Weights of a small GPT-style language model, trained from scratch on English Wikipedia: a variant of Adam for these matrices.
Each number is 128 + 24 x the weight over its row's rms, rounded and kept within 0 to 255. Layers, rows and columns count from 0. The size above them is the row's rms in percent of the matrix's.

# layer 3 attention output (transposed), 96x96, rms 0.0769, rows 55-63, columns 0-95
size [101  88  80  95  88  83  87  90  93]
[[105  93 168  93 145 130 172 125 118 112 117 112  89  78  98  64  86 143 133 119 165 114 155 126 153 189 108 127 142 151 112 163 112 136 160 124 172  88 114 131 148 110  77 116 149 134 115 161 101 148 147 144 143 137 102 111 144 137 136 145 127 118 120 123 137 109 132 136 144 120 118 129 170 132 124 108 153  74 133 108 111 170 161 116 139 109 158 124 114 150 118 116 143 125 143 133]
 [105 110 130  97 115 103 108 136 139 124 115 159 110 126 107 124 124 151 146 126 158 122 148 125 144 160 149  91 167 159  81 142 113 140 147 128 177 141 135 132 183 151 121  79 137 153 114 109 111 186 140  89 159  97 141 107 114 118 119  84 149 101 111 149 118 141 110 149 143 143 123  90 123  91 118 156 124 111 152 110 130 184 102 159 131  91 126 183 117 148 116 124 134 107 119 111]
 [100 142 146 176 104 163 156 125 108 100 121  93 101 155 154 159 111 167 145 126 158 119 101 112 107  89 153 125 113  96 105 138 115 103 104  96 108  86  95 103 134  77 148 103 119 109 175 167 142 139 136 159 138 136  98 164 124 151 136 167 121 153 127 141 105 111 101 101 168 120 159 120 128 100 147 151 137 155 134 146 141  93 153 145 137 157 149 137 140 130 129 122  87 120 114 150]
 [151 161 130 125 144 129 128  91 138 104 152 175 150  90 117 125 152 108 112 151  61 100 135 148 120 121 111 148 131 133 108 125 125  91 140 167 134 135 117 146 136 111 144 158 118 147 105 143 126 159 159  97 136  77 110 157 116 105 114  91 142 129 119  97 156 174 128  87  99 113 113 169 140 158  86 102 142 170 137  95 131 113 109 121 134 103 162 102 170 122 121 125 155 152 113 102]
 [ 95  84 132 112 121 134 189 128 150 127 103 158 106 143 111 113  91 160 108  96 171 100 134 119 140 131 153 118 147 131 139 174 132 151 116 154 145 110 146 145 137  94 121 135 142  96 156 156  90 103 163 104  93 180 116 101 164 143 131 165 105 153 119 138 110 111 110 128 116 115 126 113 148 158 159 105 133  77 103 140 146 177 143 109 132 133 110 138  83 100 111 139 126 101 141 138]
 [115 124 126 135  73 135 172 102 159 121 130 174 101 130 124  93 113 108 134 128 101 155  76 114  83 104 150 123 111 143 130 138 147 134 122 152 138 119 140 128 157  97 152 150  71 136 138  90  90 146 155 107 125 107 136 147  95 164 146 159 160 126 154 117  85 191 132 138 137 129 101 161 129 139 135 104 180 154 139 116 140 147  93 136 125 160 120 115 125 113 121 114 117 152 124 102]
 [176 160 124 104 142 152  80 134 127 159 109 150 157 185 117 198 163 136 147 114 146 110  71 134 133 113 119 131 129 142 147  95 137 109 167 143 128 118 112 117 109 137 144 109 105 153 100  72 155 114 145 108 132  69 125  85 138  83 122 111 127 107 150 133 143 110 125 139 111 143 138 129 127 127 111 142 117 133 116 107 108 116 120 117 108  90 114 141 162 120 103 111 139 180 114 138]
 [150 152 156 146 125 148 108 152 161  82  91 139 173 121 132 174 156 112 153 155 113 137  87 114  85 125 124 154 113 138 155  83 129 109 111  90 123 147 109 126 129 134 161 162  94 132  86 114 147 115 130 109 133  68 149 136 158  57 117 143 138  95 152 112 153 128 123 145 116 155 137 134 125 137  94 131 132 155 100 100 124  88 115 124 152 122 145 127 154 128 110 116 151 160 118 129]
 [137  77  86 102 132  78  99 142 112 141 136  71 110 132 148 155 114 143 111 116 143 135 175 146 141 131 112  90 119 152 158  92 153 169 112 110 126 139 119 118 125 174  90 110 149 110 102 141  81 104 101 157 107 132 123 168 124 126 169 138 129 135 137 154 124  88 141 140 139 133  83 123 139 122 117 154 117 130 145 129 135 160 121 124 141 140 130 142 106 133 165 149 127  91 193 127]]
# layer 3 attention value, 96x96, rms 0.0848, rows 56-63, columns 0-95
size [ 91  90 100  85  90  90  86  90]
[[120 165 138 143 120  93 126 128 103 101 138  97 105 157 136 103 111 126 131 116  97 127 128 145 167 127 122 175 120 115 139 125 120  78 131 138  67 143 111 117 116 149 147 127 140 136 131 137 118 147 110 117 109 150 149 132  56 145 135 202 122 136 159 103 166 134 162 144  96 122 117 110 164 130 170 110 169 145 112 107 115  79 129 108 147 142  97 108 107 125 142 114 128 180 119 127]
 [103  72 116  97 123 131 130 128 152 150 134 142 128  99 143 178 114 102 124 130  92 180 135  66 164 134  81 145  74 105 146 117  91 130 162 124 138 147 155 147 124 145 128 152 131 157 140 122 140 117  92 128 132 165  92 118 201 145 132  97 143 117 102 121 127 147 134 129 112 128 147 140 167 171  91 103 116 139 113 146 126 133 113 116 156 113 103 108 153 125 132 116 137 130 120 109]
 [121 165 150 148 120 125 106 180 136 154  90 115 161 131 107 106 133 134 162 112 105 140 114 136 155 122 135 123 128 151 179 119 220 136 128 100 129 125 160 117 114 112 132 105 133 122 137 131 118 155 115 121 129 143  75 122 118 116 111 130 104 181 194 129 130 124 165 151 160 136  99 103  93 114 136 155 117  92 127 125 132 114  94 126 113 156 114 118 102 143 170  96 125 110 125 138]
 [134 115 130 103 126 112 118 107 112 153  99 111 157 102 137 170 109 147 130 129 116 142 149 177 124 135 111 145 109 131 139 128 165 166  98 129 100 208 111 131 133 129 161 141  96  70 113 110 156 129 112 146 143  98 172 136 164 114 106 113 138 124 135 144  86 156 133 113 132 118 142 119 141 122 122 129 120 126 133 151 148 136 165 141 138 101 127 126 173 162 157 110  94 205 135 137]
 [147 159 133  98 150 141 102 106 122 119  73 109 173 106 184 140 134 143 175 141 100 153 122 140 138 135  79 138 175 170 188 144 154 123 136 119 114 140 134 137  94 160  91 112 143  90  95 120 140 151 144 123 104 140 117  76 141 134 118 149 110 116 141 137 170  74  94 140 152 104 151  99 116 125 154 137 123 154 126 125 129 123 128 126 123 127 108 108 132 144 115 149 126 143 112  97]
 [137 149 137 132  76 122 168 159 147  96 138 133 146 115 130  91 135 121 110 110 146 102 166 150 102 129 123 106 144 139 117 122  94 141 130 146 126 153 151 146 145 151 150 132 190 149 107 142  64 126 107 141 130 144 155 153  92 107 111 127 148 137 146 121 135 141 155 150 126 172 102 170 148 116 129 129 124 135 134 142  82 127 130 116 110 130 188  77  70 139 104 169 109 137 126 111]
 [130 120 116 137 123 138 159 127 113 148 146 125 123 117 142 117 132 152 115 150 122 112 140 156 126 105 101 104 139 180 117 158 128 122 145 117 120 131 155 134 121 128  99 112 158 167 164 138 110 146 140 125 146 134 104 104 102 163  40 137 142 156 113 148 116 127 115 133  93 117 141 166 130 129 147 114  95  58 160 141 110 134 110 107  67 154 145 103  84 103 132 140 142 136 175  86]
 [124 175 123 171 112 124 138  96 132 147 103 156  91 144  96 124 122 132 115 132 144 137 134 102  90 122 139 165 108 130  85 130  80 125 178 165 148  92 158 112 164  66 140 170 115 121 131 134 168 103 145 147 147  95 161 121 121 129 147 123 122 165  80  99 108 154 102  96 146 134 149 115 158 137 123  98 120 142 120 133 128 123 156 147 120 110 122 155 127 144 125 132 117 159  86 151]]
# layer 3 attention query, 96x96, rms 0.0972, rows 64-71, columns 0-95
size [ 88  80  94  80  77 101  84  72]
[[106 115 158 123 158 141 124  80  87 144 136 144 119 137 155 162 154 121 169 116 148 143 111  94 150  92 107 154 146 131 156 158 118 138 101  88 111 148 161 106 116 102 129 127 113 118 100 140 134  64 138 119 162 125 139 106 114 108 112 149 107 172 118 158 103 142  75 145 161 114 138 141 115 183 147 116 178 145 118 101 118 143 164 128 129  98 130 141 159 148 144 120 112 158 151 130]
 [181 130 107 141 120 165 177 139 128 116 145 152 153  91 150 124  97 128  87 144 152 131 156 153  96 156 145 110 106 118 131 138 108 136 146 110 140 149 114 135 129 100 116 132 157 103 126 180 101 140 114  95 144  92  89 104  83 101 115  81 135 134 140 116 109 104 130 120 117 148 123  92 115  96 130 155 114  78 145 149 115  93 130 155  74 146 117 137 101 127 120 117 150 119  86  96]
 [135 147 167 143 129 107 147 133 120 106 128  74 182 173  95 153 148 132 138 146 166 119 113  96 127 134 158  92 169 154 175 168 141  94  99 113 131 127 134  98 161  88 130 131 123  97 133 101 117 134 117 124 133 113 105 110 134 141 129 141 122 124 139 138 124 139 123 152 139  99 121 116 127  84 182 142 108 113 111 125 110 159 150 121 122  65 113 103 132 169  97 171 157 128 108 130]
 [148 153 160  98 123 133 147 107 103 135 109  88 187 154 148 156 140 102 166 143 149 109 150 122 107 131  94 101 121  93 136 133 159  78 162  81 117 136 122 116 123  67 132 141 141 148 101  90 133 129 159 102 159 114 108 116 142 142 108 119 140 118 105 160 137 117 107 140 127 135 123 127 111 129 131 149  92 142 115 162 141 172 151  91 119 108 115  95 146 130 123 145 133 182 173 146]
 [101 170 134 152  92 136 143 128 137 111 150  71 151 136 119 125 146 135 142 141 133 153 103 122 100 116 161 164 127  98 147 172 146 105 133 116 109 163  98  93  81  90 120 138 120 134 116 123 127 120 143 136 163 122 153  79 114  94 137 108  74 149 130 135 104 142 140 116 136 117 170 136 124  89  82 142  99 185 120 146 101 115 155 130 148 123 150  92 126 114 128 145 158 139 105 166]
 [155 103  80 130 128 141 103 155 158 149 134 167 101 115 142 103 150 124 103 122  93 124  96 111 134 139 152 152  80 122 136 120 134 164 119  91  96 116 114 135  79 143 146 169 149 147 149 144 101 109 135 148 107 104 170 136 129 104 147 102 152 111 135 108 123 182 153 108 148 147 106  92 137 129 145  92 132 119 132 119 161 102 111 198 112 168 100 124 131 109 135 117 131 148  87 129]
 [113 180 114 145 134 101 169 110 136 115 114 141 120 124 114  93 119  90  79 162 126 167 107 109  63 123 134 112  88 176 151 113 119 133 145 121 112 133 124 114 110 175 128 162 134  93 113 164 159 119 120 150 145 100 181 123 138  87 102  99 130 122 141 151 124 138 134 155 129 148 136 121 142 161 151 134 124 131 113 129 154  98 159 109 139 158  93 127 147 122 177 139 153 153 142 158]
 [161 154 146 107 115 149 160 135 183 130 142 174 137 128 132 118 149 123 112 124 136 136 148  93 117  95 133 117 110 123 110 122 160 132 115 142 133  84 134 188 125  97 150 109 131  92 136 147  95 151 110 128 140 122 157 160 142 149 125  99 128 149 191 102 138 163 141 103  78 141 139 114 140 120 137 153 143 153  93 178 124 145 107 114 134 125 111 134 139 125 146  58 130 168 117  99]]
# layer 3 attention key, 96x96, rms 0.0956, rows 64-71, columns 0-95
size [ 97  88  99  93  90 115  90  80]
[[ 87 134  95 100 108 106 144 119 124 145 149 129 105 125 166 133 119 177 142  89  74 138 129 119 107 138 138 120 120 102 136 124 108 147 110 124 173 119 142 153 135  89 113  13 146 135 147 136 125  88 158 140 123 160 140 101 109 112 121  97 125 129 114 142  92 125 143 116 140 143 164 126 119 134 137  97 148 123 138 115 158 141 121 124 161 145 155 125  95 115 144 111 100 145 120 157]
 [115 122 212 145 132  99 151 154  84  94  90 106 123 130 119 132 113  84 125 144 159 113  98 149 161 121 143  99 129 130 128 127 125 136 118 138 101  99  96 120 150 141 122 212 141 133 113 122 151 171 126 114 135 120 125 104 143 146 101 178 125  97 131 138 146 112 139 110 165  75 108 114 119 107 139 148  90 131 123 101 115  94 114 113 130 144 141 123 161 120 106 151 147 134 140 145]
 [151 181 109 120 111 113 122 132 145 128 145 134 125 156 130 116 128 166 141  99 119 103 130 132 138  86  84 141 162 111 105 127 135 121 133 124 135 112 135 174 147 123 119  11 101 141 139 131 112 147 127 112 132 135 138 137 120 145 151 132 138 146 101 142  89 113 122 128 131 138 146 167 124 136 117  86 125 149  83 138 135 155 150 112 147  53 144 135 121 111 141 134  97 150  99 133]
 [150 135 105 146 142 127 104 129 130 129 155 128 126 157 130 159 111 174 130 122 102 128 124  91 134 105 133 161 149 111 120 112 123 133 120 144 130 100 154 170 144 122 114   5 122 112 130 115 127 117 103 139 135 123 145 118 120 125 159 130 107 174 100 135 115 131 137 129 141 145 171 198 131 149 119 101 141 141  92 110 133 116 136 106 159  74 115 133 114 133 127 125 105 146  92 117]
 [136 146 112 146 136 136 111 107 121 136 155 121 134 148 148 140 154 186 164 117 109 136 124 105 129  81 117 140 128 108 109 132 108 128 117 107 136 115 168 176 159  94 125  23 110  97 160 113 130 142 132  84 147 122 129 164 125 136 129 104  98 152 120 113  78 126 132 156 129 131 128 149 118 138 128 123 159 170  87 135 131 145 112  83 140  81 128 103 128 122 125 111 113 122 114 111]
 [ 89 137 142 148 122 142 134 130 132 121 115 115 126 118 124 118 141  76 123 174 168 118 132 141 122 159 151 118  90 128 148 119  93 149 137 143 128 125 123  98 122 151 131 242 145 106 121 113 142 125  97 116 115 141 137 131 125 108 100 118 119 104 165 153 173 112 121 137 122 120 147  58 143 129 116 180  95 116 138 146 130  93 115  99 110 173 129 147 124 133 140 136 131 101 134 117]
 [127 142 145 112 120 105 127  98 149 136 111 113 145 179 172 142 122 128 148 167 140 137 111  95 122 132 126 137 147 132 145 130 147 156 113 168 150 154 138 139 146 108 107  74  86 131 143  72 128 170 128 104 113 135 137  93 159 191  89 126 105 138 121 142 163 120 105 158 145 137 152 170 113 130  92  96 155 166 121 125 121 181 126 108 138  95 113 109 170 142 123 108 132 120 110 130]
 [151 147  89 174 117 104 107 104 180 132  88 174 130 128 120 161 131 134 133 183  65  90  85 132  84 130 121 134 117 148 126 166 162 138 131 146 155 142 104 131 124 146 152 116 112 169 137 137 156 141 108 169 105 123 130 156 135  98 126 142 126 135  88 121 121 162 141 137 143  99 127 124 141 109 112 127 119 110  91 139 149  76 111 125 106 161 145 119 119 113 126 154 142 120 167 135]]